config.yaml
n_layer: 14
d_model: 256
n_head: 4
n_kv_head: 4
head_dim: 64
d_mlp: 1536
vocab_size: 8192
activation: "relu"
norm: "layernorm"
norm_place: "pre"
norm_eps: 1e-05
positions: "learned"
qk_norm: false
attn_scale: 0.125
bias: "qkv"
tie_embeddings: true
parallel_block: false
init: "uniform"
init_std_qkv: 0.0299
init_std_o: 0.0
init_std_up: 0.0299
init_std_down: 0.0
optimizer: "soap_variant"
lr: 0.00511
beta1: 0.95
beta2: 0.98
weight_decay: 0.13
lr_head: 0.00799
grad_clip: 0.5
warmup_steps: 200
schedule: "wsd"
decay_fraction: 0.759
decay_shape: "linear"
final_lr_fraction: 0.0
batch_tokens: 131072
seq_len: 1024
doc_mask: false
z_loss: 1e-05
train_tokens: 273900000
steps: 2090
dataset: "wikipedia_en"
Each number is 128 + 32 x the weight over its row's rms, rounded and kept within 0 to 255. Layers, rows and columns count from 0. Numbers have three digits each. The size before them is the row's rms in percent of the matrix's.

# layer 8 MLP up, 1536x256, rms 0.115, rows 1455-1535, columns 128-191
101:132123175152119121141146130144120091123175117173122066072142182138144181096129151122195105165127114112112129150125136119100121072070097145191095142125160102138136149148107113077131119138116169
101:133126170178089164142114098097113139120156139092134122088184155052121158156135093149137150137139090093111133171124107105125134136121132107057132113132086138186157088146152106115125161099152114
096:111139082197169194164135114125127154116170093150079124123168127138101076137177164115117134081083169178168088106110165127094139129164161143170175168052077184090124176081176110175132084120111120
096:145124091208127147104054112171132097197115121104160169134116116127149106151088131090162116156136089129154065131119070153148118101112165090122112176128177127132153082145095130162119122112118076
091:117075154057183100081124182092119157167181107178075088097134114088171112143127102162124138164144125129129073145140178118192118135168144102098166128187097151117152140139124179158134178137183109
103:172080073154091167105183148106143092162149142101112151144145149139104130137143161199163101132144162116133136205185155120105131110108172080091164132144098124158102132146142113131064142123120143
097:147117113163144115194116117158158088119083140135168193097102101111125208184166198111133119185138099159097117140139114165095108128130114089144152128109126154113140159116140096067132118166161135
099:140131142105157145095126104179101162091182155161150113136125088157076111195123142104131163156126116069100103154122069140172139183117174134109129147104081103113151147131095153128115136147105137
093:173133097134135159108104163140077074135134158121086165136129054137138134187131117139178182113130070138138096156158155184155171140137106106140084102102128111164129181147070106147146115114171118
102:133107138103113136105174116132170154124120139118179136077106119115075163190105117083077129176148110135118083155101101160144079186126106112076134176106167132151136105126125201131128188044140183
105:077103130131131058130132098112136142149109114181093118081153127095091147131144162106136171101116174099127146153082159097149095146177123142214084116124087114145113140130142114174079117144110051
097:125122149150147124136089132123122115199145132163122127090127146124140099028039096135135160141085099111103112188154180212152149137156152154140115131064175164126121109084117145055088081112092102
093:146185086103132201134152093167125137089169117110175180084093150161152104137104145160137075067114133142147116087111121171116139074129166037097062143148126165132121164063103174134137124144135133
101:124073107153094145240161172121083057187177116167177167128110084133089157073173120155133119165177119184119158186143144197135115081174133110106099117111184099061111090088114155134116114098171076
101:108200075142162089131151173115127148181126088083136110079157185100104148089129139051115086136111127118109119170140163161075171109115125163149141147143132139109123154097132138157027085118152175
103:118158182144111126108178130089134124120176101113109185092125121081142112138136122130084195181137175138098151111128137095132053181109150108104125128110105152186109091153154112082195107104178139
097:122177109098116121101186162139162146089054150078141170128143115134128158200136198105158120125124061147101094169095084135143163147113142095124138117077078160136118133145138150121134191151198138
106:069137064164180098148115155113162134110079170139133151115082093073102090121153099085149184136159134123131108150112161157145124085127137083195109163135116157124135100209099192138109166157110119
100:086115158164103121172159181085088158134103188073106143156064116129168074118118123123089097110112139096215146149102132125167171139116147150144093162181062079172147148131128082125177115134131148
102:115105122167023139128167154162113098138153105137142141119165115160084170115167078121144156083119113120131117092138154103133127130122159166171076144084128121092103120119161158149090173122119130
094:148146097132142131116149108151159141147042071145083120146147172152158144134127206104124118141144144165158154143138097192142157162110124155198091108189123107116131045176067178119076157164174195
102:161127100102079102116137164171117119115111174127183105133193119163088119137128126136111105113144137143075029100099113167156148102125139110135145103124151111118156158158148168108106133103086106
096:126155070150175081141186136121161080132110201133140130163130136074145175147179142189222153150121103123112093121077162157171112157175134124088149159112135121125145114149133166103130159152134140
099:107160093132185100092169151132128094086109140116073142183084121100136126152148149120158140122183156214131124129103097144135096127112194128110122114101164170135092114160092123139090121145100134
092:105138105119075094174115129107158100120126178063122134167081151141127111139106139110158122134071163106082191148198075094083166117140121154099130140156149148092141142158139130168141106183151166
094:114106136168089171165134195075133108116182154137112158130182113118121059090122126132140107093183147112091140144105097189191205126136088120127118162076133099098118121155068163106174126164089090
099:105156136122113143118124166105155156103157124107103151109077082150133049125119105130143162151122137113104110105155115178121109140066099105162122150126124121081165151116074124119151117176102137
106:099096121144119147118116159083150177170087123157115194161123153138086142116104123055135129155101090163078137140131152102175130137105128121052140163159087148100110176128192127131076102170109117
103:155094106123052140156098148208093099151183118120168089106100141151094143165116144126116108154127093080117136137102188245107094093131122131095171133135185136143172100134115112059060103121082100
119:120152096149133130102087121095127151099134098135098133110083122105185131161113141168097094112120130151148148159120132091086040100132138167149080111145096135149186122145119161093124105136157062
102:111141160109074119131115106141102086125118160129179106107144101102127071134148148135194123074126142119184082153162186170133096132137127100135135123091145140144130059148152146106076104074147142
096:140087102182147120175154121139090109117232131143117150113124139130067128142168120050104163153123185156084158162065139199137150111089179098145128164137183169166116150154161130149093125094088132
091:098150093138112082088109119137089133113109160096092135134101090091109154141190176144139090194123087170128103156140055090174176108142145154100093168126068170116082133128095118132129146183140183
101:100141161148175167121162138161085132103105154092075135161115160161116110136117117141174056113181102104153182178085148139123056147156100104143173104108157108138127110122079142145140117102091124
108:148168116144163149061122167151097073116192062102119113099138167126161152097100227140140122128152097096086135142133128127145141098118092111102135147122168113173144118126119067114101092181128092
097:156167135164104108099118083133051179054100126102141124150154137141067085163179158145102137121130118122151153123101164111128225146161205107138129127135107090128121136155112144152139127153118075
099:090128124155171107112085119111125053152114149158142102119132059124133128105107105089136143156138084043167076141145067121078128121133128152127144108120134166158122084097083154075104146112183122
098:151106188169129111145141185146148123142191149098086081098148161134154124120078117158131145190150173171124121142144065084113131161106145106177150113116128101131071097138142130081091140114076074
090:140165176067171122148125086086161102169153109204106164124105162094102150139133183119112103162109137176146092165173155175087144114100123095087155097105081153149111139121096118153158146138144112
102:108093130161148177137118162117138078139164143080195177109110118103116149134098184116155134151115154128122089171181130160090073176150101093143178105168153093114190132103079080163149109127190119
096:142156123123150148139177112088143128175077136161175087122155145131186156140145136158074147125152142145123110130190159132137087103127063091110117153086125090168150143061120142146103175103146132
085:105150126176141102175179174136142117098131133122114129099146108199129117193156166067156151150092188119114065044158118141137127173111122108122128151100119116144081122155115142086119136123056143
095:148146119154088129216119104134131139117127119136102119092196142139140086140201090123139138059193143157180138130186143142165114103125113141116084131143142182089121120122164108104086131201145172
104:124179142164132118124130174071146155141142122150109121153181145078161074168127122140101096111157152105120160130096046114190067156095095115191130189078081142143139092118084121120131139190130090
095:106147163155123095120106141134086061149130191159140147118169143117132128163105139121057125107151125141118104156152132160005134096142119101161149130101125187156142138066109155131152178103170134
098:138133180124122113100204144140160107100170137119122101120148184129111117086143150115149159131140122124123090158120149118147116076120140098127120085105144166101117133124167124099122125147098141
098:078120107118190167124142169116122111101101129159088078160166144157116094199109124116123107144200171115135131160113163158127111103062153098091085150099043157169059107154191078193174086132149147
097:137139161167095118147094138161151168156143147134141115201111151117130104179159093101118140123136147147149076144163110181082141141077148109120084150171092141143090153130140164087105136114154079
092:103132167164058127073118116109154147146169106111117145153124155116113136137156158138035155128124114128135169101147160108123114116105128088061158122111119135137091107106116121164143126166170166
093:133122095169110077176151171109146120094127084072174107114086100121154148125160154117115204124133141103126112173120123113129122096144138163096187146160174121148124069114112098147130170111166163
101:063104097117112120142130085131127079105145149115109137129107177108114054109107096129086155101099138127128109164155094075130115119069116074096139158098189137102124166127136123164112074152138149
100:095169087135137115069082139077104143139083113128107108166130081109056103141061112158096167078143101130069134152116109136109109140155069083087121096171134134126212129160107108073132169138172090
110:142122110122125138093120171127154073094128052097127149125137159096145121126153126107117176133126131157164127110156148169123086136097101097111149141142148090133152136130131080117152144134141099
101:137151154142164130114117156148133078183074120135118103122086138135150141154132093129126162142101120142182093100065123117091160157162108127175123132115130139118156142106128180115137103132095112
102:159097137131155094098088169085169104139146180140156117085162152166151180147165091068105109135148090127151096161108123104189159141095085120113132140126090149170119065103157060179137147130104107
105:146113069163133105116153106051131148048148141188138087086138180131105126111117120148146153111154123108105148137130107176158101165103134147079071131068059145132072137166099112089138156112162116
098:128149168121178127128169098077151120130089112134029122177123133145118153095117170122108116094110155129096088101189111113114203099157096155128084158155127135102104144143116108184114087119113160
096:111161153127092108156131156064152072084142103197129160077125130178152158177151163160138131164105182149150130178117146064126132115151128123093155148088100168104152090187088099144126100113150031
100:191092114102094174155131166117083155160088111148053120065154157126139168160124161105153067158151094129074117152162213111104154122119151117118099144111141188130086133068158134094148098144112082
088:110101090119168136115094168129145072173130173163123100121131079126127107163109105133143138124116120153105167172109149103162075153130121123110091092157144127118209108167119123139052146110121105
094:110119079088139151169157140056224170123080117221129118127103146118174089125146100129093182134113127094126143156117141086106133115129161116128149070109121144135072167163145121082127115092170146
101:134043115129109188111161183142078161133152127117101140141124128088114093095125172162113130112137155050115164210142151106138083073155170073187093096144202145167125183101166140032059170094121131
100:111166080154122198127119110203168089125158057168097171091114105110127144114160145142094158126158139072119094139134092132187107069123134096227145127107130130119172125105147139174148190125164161
102:126110132085109120112098165011139122101137200148164090122081125069137172139085118126167119141114132154108161140099091116114125129139153100154081078087124156147109162124144134135100125088112130
089:125131137109145159152113152107085100158189112125139110133141140071161117124101183137158121132130166122119052152122105123118172119171156104180073165117090126146180144115124071128144130096180090
098:138105143075153085137114117138118121148161127095113123130162185099166035051169114086109130117143128127177152089115121165080162127045134148102102161164142184100096155118097093091191134104156147
110:103178137136133081156146167156064184159126111070097115144121149104100147152045130123074173102064129145121126116117100132099119147163137127137099174109095156170192156186143123098138109090136139
095:176152078116150172125109107107168066092118145094106092162135126100144127132145115167053124146167090152157107142182090138142141020103084135124088101090146192137124122122094097114098112162164139
099:110144178161129132049149169110152042070150162111134130077095130091162088127144127124135144128091117160178115096079155111085138111129176115142138147109136143194171118126137124143118116142206090
093:127122149171151127156155084190084159161121167191207156093101131108084091130182094117141141088145183096118116128161164119172115113143168160104121137173104119153156131123162131089148122100165081
099:099133136094093112110148134110156100099105189125148098160146147171190127102209169129118125096098117132124147127124125107166152103222119062178135119155087245089146121105144146088104122130179189
101:110085086113084157137138178187121119133145131125099054196120101104141134133042093159100125132110104144160100105134101132144176205098093166156090151103144165145113160141184147116134073148159186
096:095099121165121099103130140124142123123120131087165131057065130132108151148117179108146091097139167129131116131057144141175107086096106182098164112147115161143149163168134108152149099118066121
095:121135178116103153137161142129117149091090150161130139125161131121125177169181140145131109119162157091134135121154159102147106133132140080138148151093119158137140131101124118163101079140092128
102:106124171174169123100119113147135163138135104122119208132142134158126115106119143113094173130066049095168117218107178195053100101136088067157129099132104104112069149144086116158147101194118167
103:141092118129147107109143127011076073173112155100128099127130168076168145146144105081146187150173206114149184098140129134106169083165107094125158120167129127171132083136127085174100147133095115
091:128162126107103163152050101142165159119095102093121116071121150186084132160138043171099175124171091144134159138139165124113133135093120146191127109079143177150132098178152117160134124108084072
104:175080089132106088082114146111154081150106115142151184130118153118113128123129144148087084165136079069113094128117173102040123136109129163150131124151109103134177145137126133123135151124175111
101:121108130204174155153175119116144132083175203090082147147098111130074110111126159121102114115107128149099135137144087083189041144109122172137136143142144105124100108092138111160095149169123077
101:096128136200127082166133046132115172126123146156134168193115112137086147110188169120140136162080161120142166108114124113108129065158169156164113083134140162160097113178148137148104131109131131
097:053138061170138174120087124163125082079125136086083099129115107138145118126144172152083152134171158136155154095100158128144054139151152194061155134139096128112159103117101137114144106085124126
# layer 8 MLP down (transposed), 1536x256, rms 0.113, rows 1455-1535, columns 128-191
098:131095143176171135129146146096153142115100115035077129168126141119126177119144109085143122170115116125177148169121142134108044177116145142153157120087140135108065104187143149144119149092144148
100:187074101102102061118122143235041106145116103135159170133148079154147167136129125134080124180079106130125103130134111142106087134208086166141127105144123128133150087131158156175128173145117142
101:174110172129111093078142140161073115143130083059152105092123134147130173069095085109120136161155063088120154133145112113132102175132115142172076064144136137145110094129136226128103124168143132
104:120106157096120143164187120138165075126136153201088126171120130114100176166117140129098075095115107150076156102146135215093053122089123088071062099194157122191131092079135097153131126120118093
088:121174123182129150165153141084084128135100127057145176143131114140136146070153097122110090127082086131115117122139088100129087083095100194142141100094182113142137141074108099148105120118166084
101:177114128134134159089134157129192061114102173149164118096136140167130192150072057129154150048072112088164092176187135111108130136170111168146133184100175122102157144085108132103180119127109175
085:139130067156043162070139141152186147093148166158103208161105143172094143188145138093192155102133119109183092162158127100112117136115106157120138139117230118190105170196110114148101125141171153
106:085072096150147131144078175121144097172066127149174125110076152107164099122128119123164096186135200130149109057090111129104140042069137086174186094105135147159111137129099148086123154131108116
097:091200172074186155083079156110125174100152160095116123154185117141135122118180146141141130120153122159144095096085126093150105196181103151167113120119099103124107115159124160149124171152119145
111:129110124209119151139216143101091122119124169158136152124134153130116131100137093109169193120164125176099133138167146128136049181082111153140120107149142104123108171127191085162176135145128108
109:153083148094125138145161109096139118078120132132135031130161158184145169173160133115110183136075141084122119125181117105158182163108131098166187060087151119096055097139130111197114168121083126
100:133143131109113131077157059106117054134140124150136152155145137132110134064142143074123093101070195196108218139195126130116152066150116176128137149125067128096115133116172108127097162126115170
087:097110140158106179158071047114112089133151138096096149138182100095138115100151137122087110124071121109161119170110122121123128155146137155168159182081097082074115151120176136079118131141102186
098:161129124151198140164131129077120109090095093117119137132129160134119079100126126129128108148141108086131156062073149191133133179118133132116106172083123042091105146121147084141137175115136126
097:077133124152098114086126077148133150123145080128138130123116125121072140202156086083104094090121108175201099138091136122184107083142067142167110075179127083094128085138106174059155150162144119
123:117139185214131149119167113165118126099164172156111156075135137167142093176140143127125170159131136094073152132119095128158161168142101183135153142140127147109118174115155162093127099098157123
095:091197160141135163159124174085161127085145107099128079107076206153110063091092107051128131137122146082177168083072167126150147107123119119086214170065125138161113096126142089138130134125123110
085:145156199066138069069132144125154106183141169100115150101114098121087154137101141127066156129176130074123088090133145161119170144129082097169113181115094144112126122119115187109124154162135110
077:185121190140128082088165091143156107124133116101138084129118124079133129119169139089118156149141186117108107130156174120160105124152087115149148108066098192116108149131111117169123112100162047
119:134124142081095093133094137065131111182085107100111176097116116119102160149051153161130107121144185124112127080173134147125141077100141115146133109136153167183100097123136139060090117143131140
081:120130152092175129099160118103068106087045175139180190108141142173156107160132116149079121153180110154125061120091180119101131122119115095153127108136096153117128137112163138125112121158132061
108:159121112141124143180098168190108199098141109161108123132175111103132117095131149155153165109133142092091187121066098143171170129196104154165139135102150123070058168089117114166108185161176142
090:156148177109139185173179154168143156163141094152119124112123139147133097093136157113107119133191132109112140128169089184118114119170143166154052130195158117150119133107136092128160167137058082
099:169163095113143104090118086110116121186110133133102084165158117149096167136171103161095139102126099127151150149142154160072091119170097071083117164096134158108097114194080123084151162090180138
107:173145134117167176162144183179109148104129131081147173097129146087119115084063139157103138187129101120175097172119132137144122133117081183130161210139086121105169144158189139184124111099141084
083:185133147103100056095162137157097091099159160102100143180125168134116165179109096130119073147086150087106120067178109189083161148128120071158087061049143110162109138151147092108067116119133110
082:140083089185061123121103175111115122106112129199114110055143104142106137135101115126106184086094146119154119079130144082122100123099150143055163114125110139154118076158152079125080115117181178
108:177142175138094167165095134081157141093169103107146157182139165137164167122134164183117138203173097190087169144095106096117058137116092160150114154154099108179191134132113067117088109162118132
095:057171090128145175133082142169146174117133117155092150155171108127137116101132110121161196121143092094161125135131125156103078113075159122039083167141088184128129142150145105185147083114172100
101:114116098109159124131096161096127162132173128155168145147144147136116133105113182209108118170071149166108106074082146126105154137152124095108123118143156093152108163180143154107127141190119086
106:121070108088138096142096115108130157118111116090205185149145098142168128143098147130141102114096133133098142131098134135176117109195088059197174155072120124139151177217123131125180138137108188
100:128089153161116187102111143054124127124143109171100139126139137122087165104120119097108093127155154076156094132127057153133132123157111102108111111142152097118090173106111073103125110156108144
090:113135124135109144167112104140127143083048152122147092107168094170118123087082084122126179162156088168193144087138127116131117108092130101165162082189154129170145097144159153160160154083118100
104:109195101124065110187123135097084107125052109116118167171119155075124123121150127153142147082081157127079168118142107114109213109132178102128180160143162100164099071139116166091166136101167116
097:115049120116124109118140107166107165092179133071103117132212181142172144117164121167127116066071105147171152131100152100075121113165046139162144121147176130121049100108108117095144143110109127
102:121118113153129144122055137138144112140144059125097119115123111106154105103090163140129113099113161087132156064189110105118082129095149167124167160120123110118087132061110137146068059077116169
108:080171053100142124153136084192084134106141153121075170132160178136114086121068139106160122137088127151068154118093124155143139216136081235091172181154167148121123102185152116118130129113088169
104:147130116107115132170171086153127119139099139133180095165093156114136135211095118124114168103113101176136130113166116088078137090151109111127151130126111163115162181167107137206138142167125066
094:064126077112115070183197123142169172102139118139157128106131121110127162181156089175127117092106094143124141096159151140031154162095107165143106148121128069115145098158121136188133131172102098
108:080191113107130126196163144154127135133165057115115109066109108118144110147120181078135153101151127177091098063125137107154148109156156133135092159125143104124175136084106103102191162147142136
097:151148118101154078131081097119140160106109193109136104175152141126200111126141099151123116137156167119109165122127108145071091132134131138149088090148158124114105141127130114147140145164111226
096:144127130077102140155105167071060150114110096148111160068092154105084164131047186137116127170142122126177095095139135109189116063123150111097140102124136107109119135183113087103195153069113144
092:170122174114131155181103131103130183113121122156142093184119090162108124133121207163134146099095098081131186100188142135037158141074106126097143165135147103096146066069131101117160144094091131
106:148139106117153157149084166085068111121138101144113100181088135108151152090126119134100121155163071191035115067159126135098154163118167130134151108100168157146134111136173123145142051080109118
095:105153125105117148149150143140128170113139113103137156117124148109139142142201084068144047129121141167164082105094140124184126183179138122150173095104155169120131125151152126172132149175176071
100:108126151136104224169061134162087103077111154141171142132089052103117147190175125140127126054180147141108105124153147183129137143042089153188117194118130137130155079113131140156087086166152158
100:121082091168163098188104186112148159154107090103146159169114103155102149132124136145156090125086064141149033117138069147076155110140175157127140157151096162126128154146115080107133119098085115
096:194086130148109147085096144135169146116117147109193127112124159160077177158121104126102160105141090187154145173154152076116077082091086106096126150124085104091206155183122141148111107157201082
097:143108169107093135195110153118153143145097154177140156138181126065149148095118134158086199142141190069130170121125129125099124132079131118096067124117133085108149154147063177174123094112127109
105:171190127119121156111125060114160141096152114127095141140126151116089152072191072148167112139103123097074176126130120170185136147103133155138159078115117153180157157099125169053132090127174099
096:123127126160132102103142102091151154150158139213090157099074181099093119139132170111191176107168191136107130121114110119138132129128113152125151169148143095184084146131121122110094108093113154
096:149179151158028087166162157106184125083133096096117102121105205088158101125149206129174103121138182118055142173118125089191110129113164098082141170128125151162162163162133093155106093118158126
098:150191050111134037060104121122120152130137116121121141156080099136103153125111137163107142165112121169143102138103209104126178053135096152128179128086124109112150091176112125164135104110159136
103:113139094160127147140082092072108122196140113162157190106192112139147104076149096074142097081199184086157154110129108153126125103124080141124150081158102134050159144206131162123116172017160131
105:070172084146110189176123140126136129148104138131155142142106082145153111162092125118127100100151093087137165150154182096109095097088140069103133120093147085124165140154145115077173136153120102
102:127077140146139107106080159186148133147111127134109146020079083133087141127190143090184137145141095118148128108116130137125119068144137186101117049142120106088133136113146080182139121051096108
100:158113177123127183139114102066138121165109171141184068149091170127106145140153159050119092142135148158064144120127132139133168119091118100157097140131144122069130092095085135105118187085104126
096:096182055134076143101149094162172137133179152078086152122171217104118121102101126095133144156163172118116100091107126122127148121116123125162185148174099143120000122082126130137128192191104093
092:174141210094122127157117134137117110084115136109170157172155160122178112157138149155115070145191146151153128139173091112142110120112143069117134133127154124124099124175075091100080158113121160
091:114178118103157122138119078142140255110128143146087132094100162145127086140149181142098084111099185119182149096101119124117126086196147129130084122160086158198113136117151170158181166122111154
101:113119126136137144136097137123140146157105159155133092149089138157078163054089158059145121035061125099150121166136150134206136189110096145138169091144185145101145145155115143172113153191145088
096:108183146045147113164186144145132154098107136119117104152164090132160151121106157123085092148165152100124114119095144154140119156144148164179128147096155168112105175123147096137098103098154138
099:127093133074081141078153161100144094238122156104179141173144149166126144084162108098121097079075072121160155149139134086120184123180146146093102131135083117114124137153117097140098132147139124
108:065135159101091071125129055138172111100122100145110098145145131131144134138163152071118147133135105123160061131095118142113116103101161138119166091124167149075130211100073104128139129095105144
102:102141142152129104162144132119099165159217093111164123133126136161162138151075128124116152093098177126186134155166198125111100150117090110063145111103122090108128156118145112124142069146083126
104:093101166109086188116082158110100140161113141108107155174113136109133113084118148097136077140143096126151115112102099148132131149141129140110132137120144103125078169109073094155136168132170175
107:095127145018061043082184153109149141131156169169069101161180137031141134123105120132159142096126114130162138110157134099142091112125114152182168134158123156090145071206146148196181102159170124
101:128152097141127148092131137172124202116151117150125116082130144120167162191101062175161111144124103126144111138134136087174086181150118176086148146117142153138122140104164117089088150141133119
105:116096125146110119115094086139179159158115140154083101109178096112139181099127179169111073101148151108083142149126145140142061143113130125128104140087100029157123145116112163101136151114129114
087:145114165108197094135100089083149135129154109093096140156147146098096116139165125165120122144065073160102118108143133092125104132213056128089133103148111098128068160180126132114113102144182132
103:159117127118130168130136087187086192153152121142136089111152128087182110161128108175134073171209122139082115101155158100105194112136146057106092185086115112161143148119086142189117146086116126
102:145065106139098097135143140171115112153187172082090140167149108095184101115184074177159158122117096101131105103159160138110121140062069140140144142083086116209117104124138097106153182130148157
100:145135126102188076120144118074153113136107128120082068126167150165124079126115113140123110152095135148108129166131112114084131085144122103054098138130146137147163069065185124140197118119175126
092:130116098151147166155163117128126107134163102159052100113115105103139137107105132083193148077142117055137134130153086104143096145103084106142139144075135182146101087108168100116102096143135142
098:111110041163109134137128129102172168141086118127152066140100162128136176141146115197132097087137086133113102089126102117097130156132140147132094164162108150148148113156127168120142117098116191
103:117156142159084120141147125087107164131090144155167101144126105133156132135064099157089098081116180186155125059095112123147143161071102098089184089151117113145149158217114093112106202112114105
090:119160161145126094088071148147080180096142199152129101136149109125115160120206107130136165100185111060147146118103167196152119109134180107053165115171084121098060095159152148108138155073170146
089:075204113169152216122173146194113194159126137099132147126133075193129116105147086169153183173103168077149120087107134119148108157186162188168156122152115094115119091188080092123099127147115133
112:162163137161096133057125131179148152111114107134175162063140161160130159157137111108111109174094109176144108144160132117088152074153163180122162114104143129125222122157203095112043139156114147
109:161121162120133080075124087162109188100096135104124103099144112114172108158085126215155124137138120167111173118101107150115090158124159140169120119184106141098123149127116141127152151116142112
096:096124119125111111139161119121074110231114113141147136137203152113131120122096159136118140126169119104120196146101098176161170136122167111149154123099144063083129108191140086163119142113198106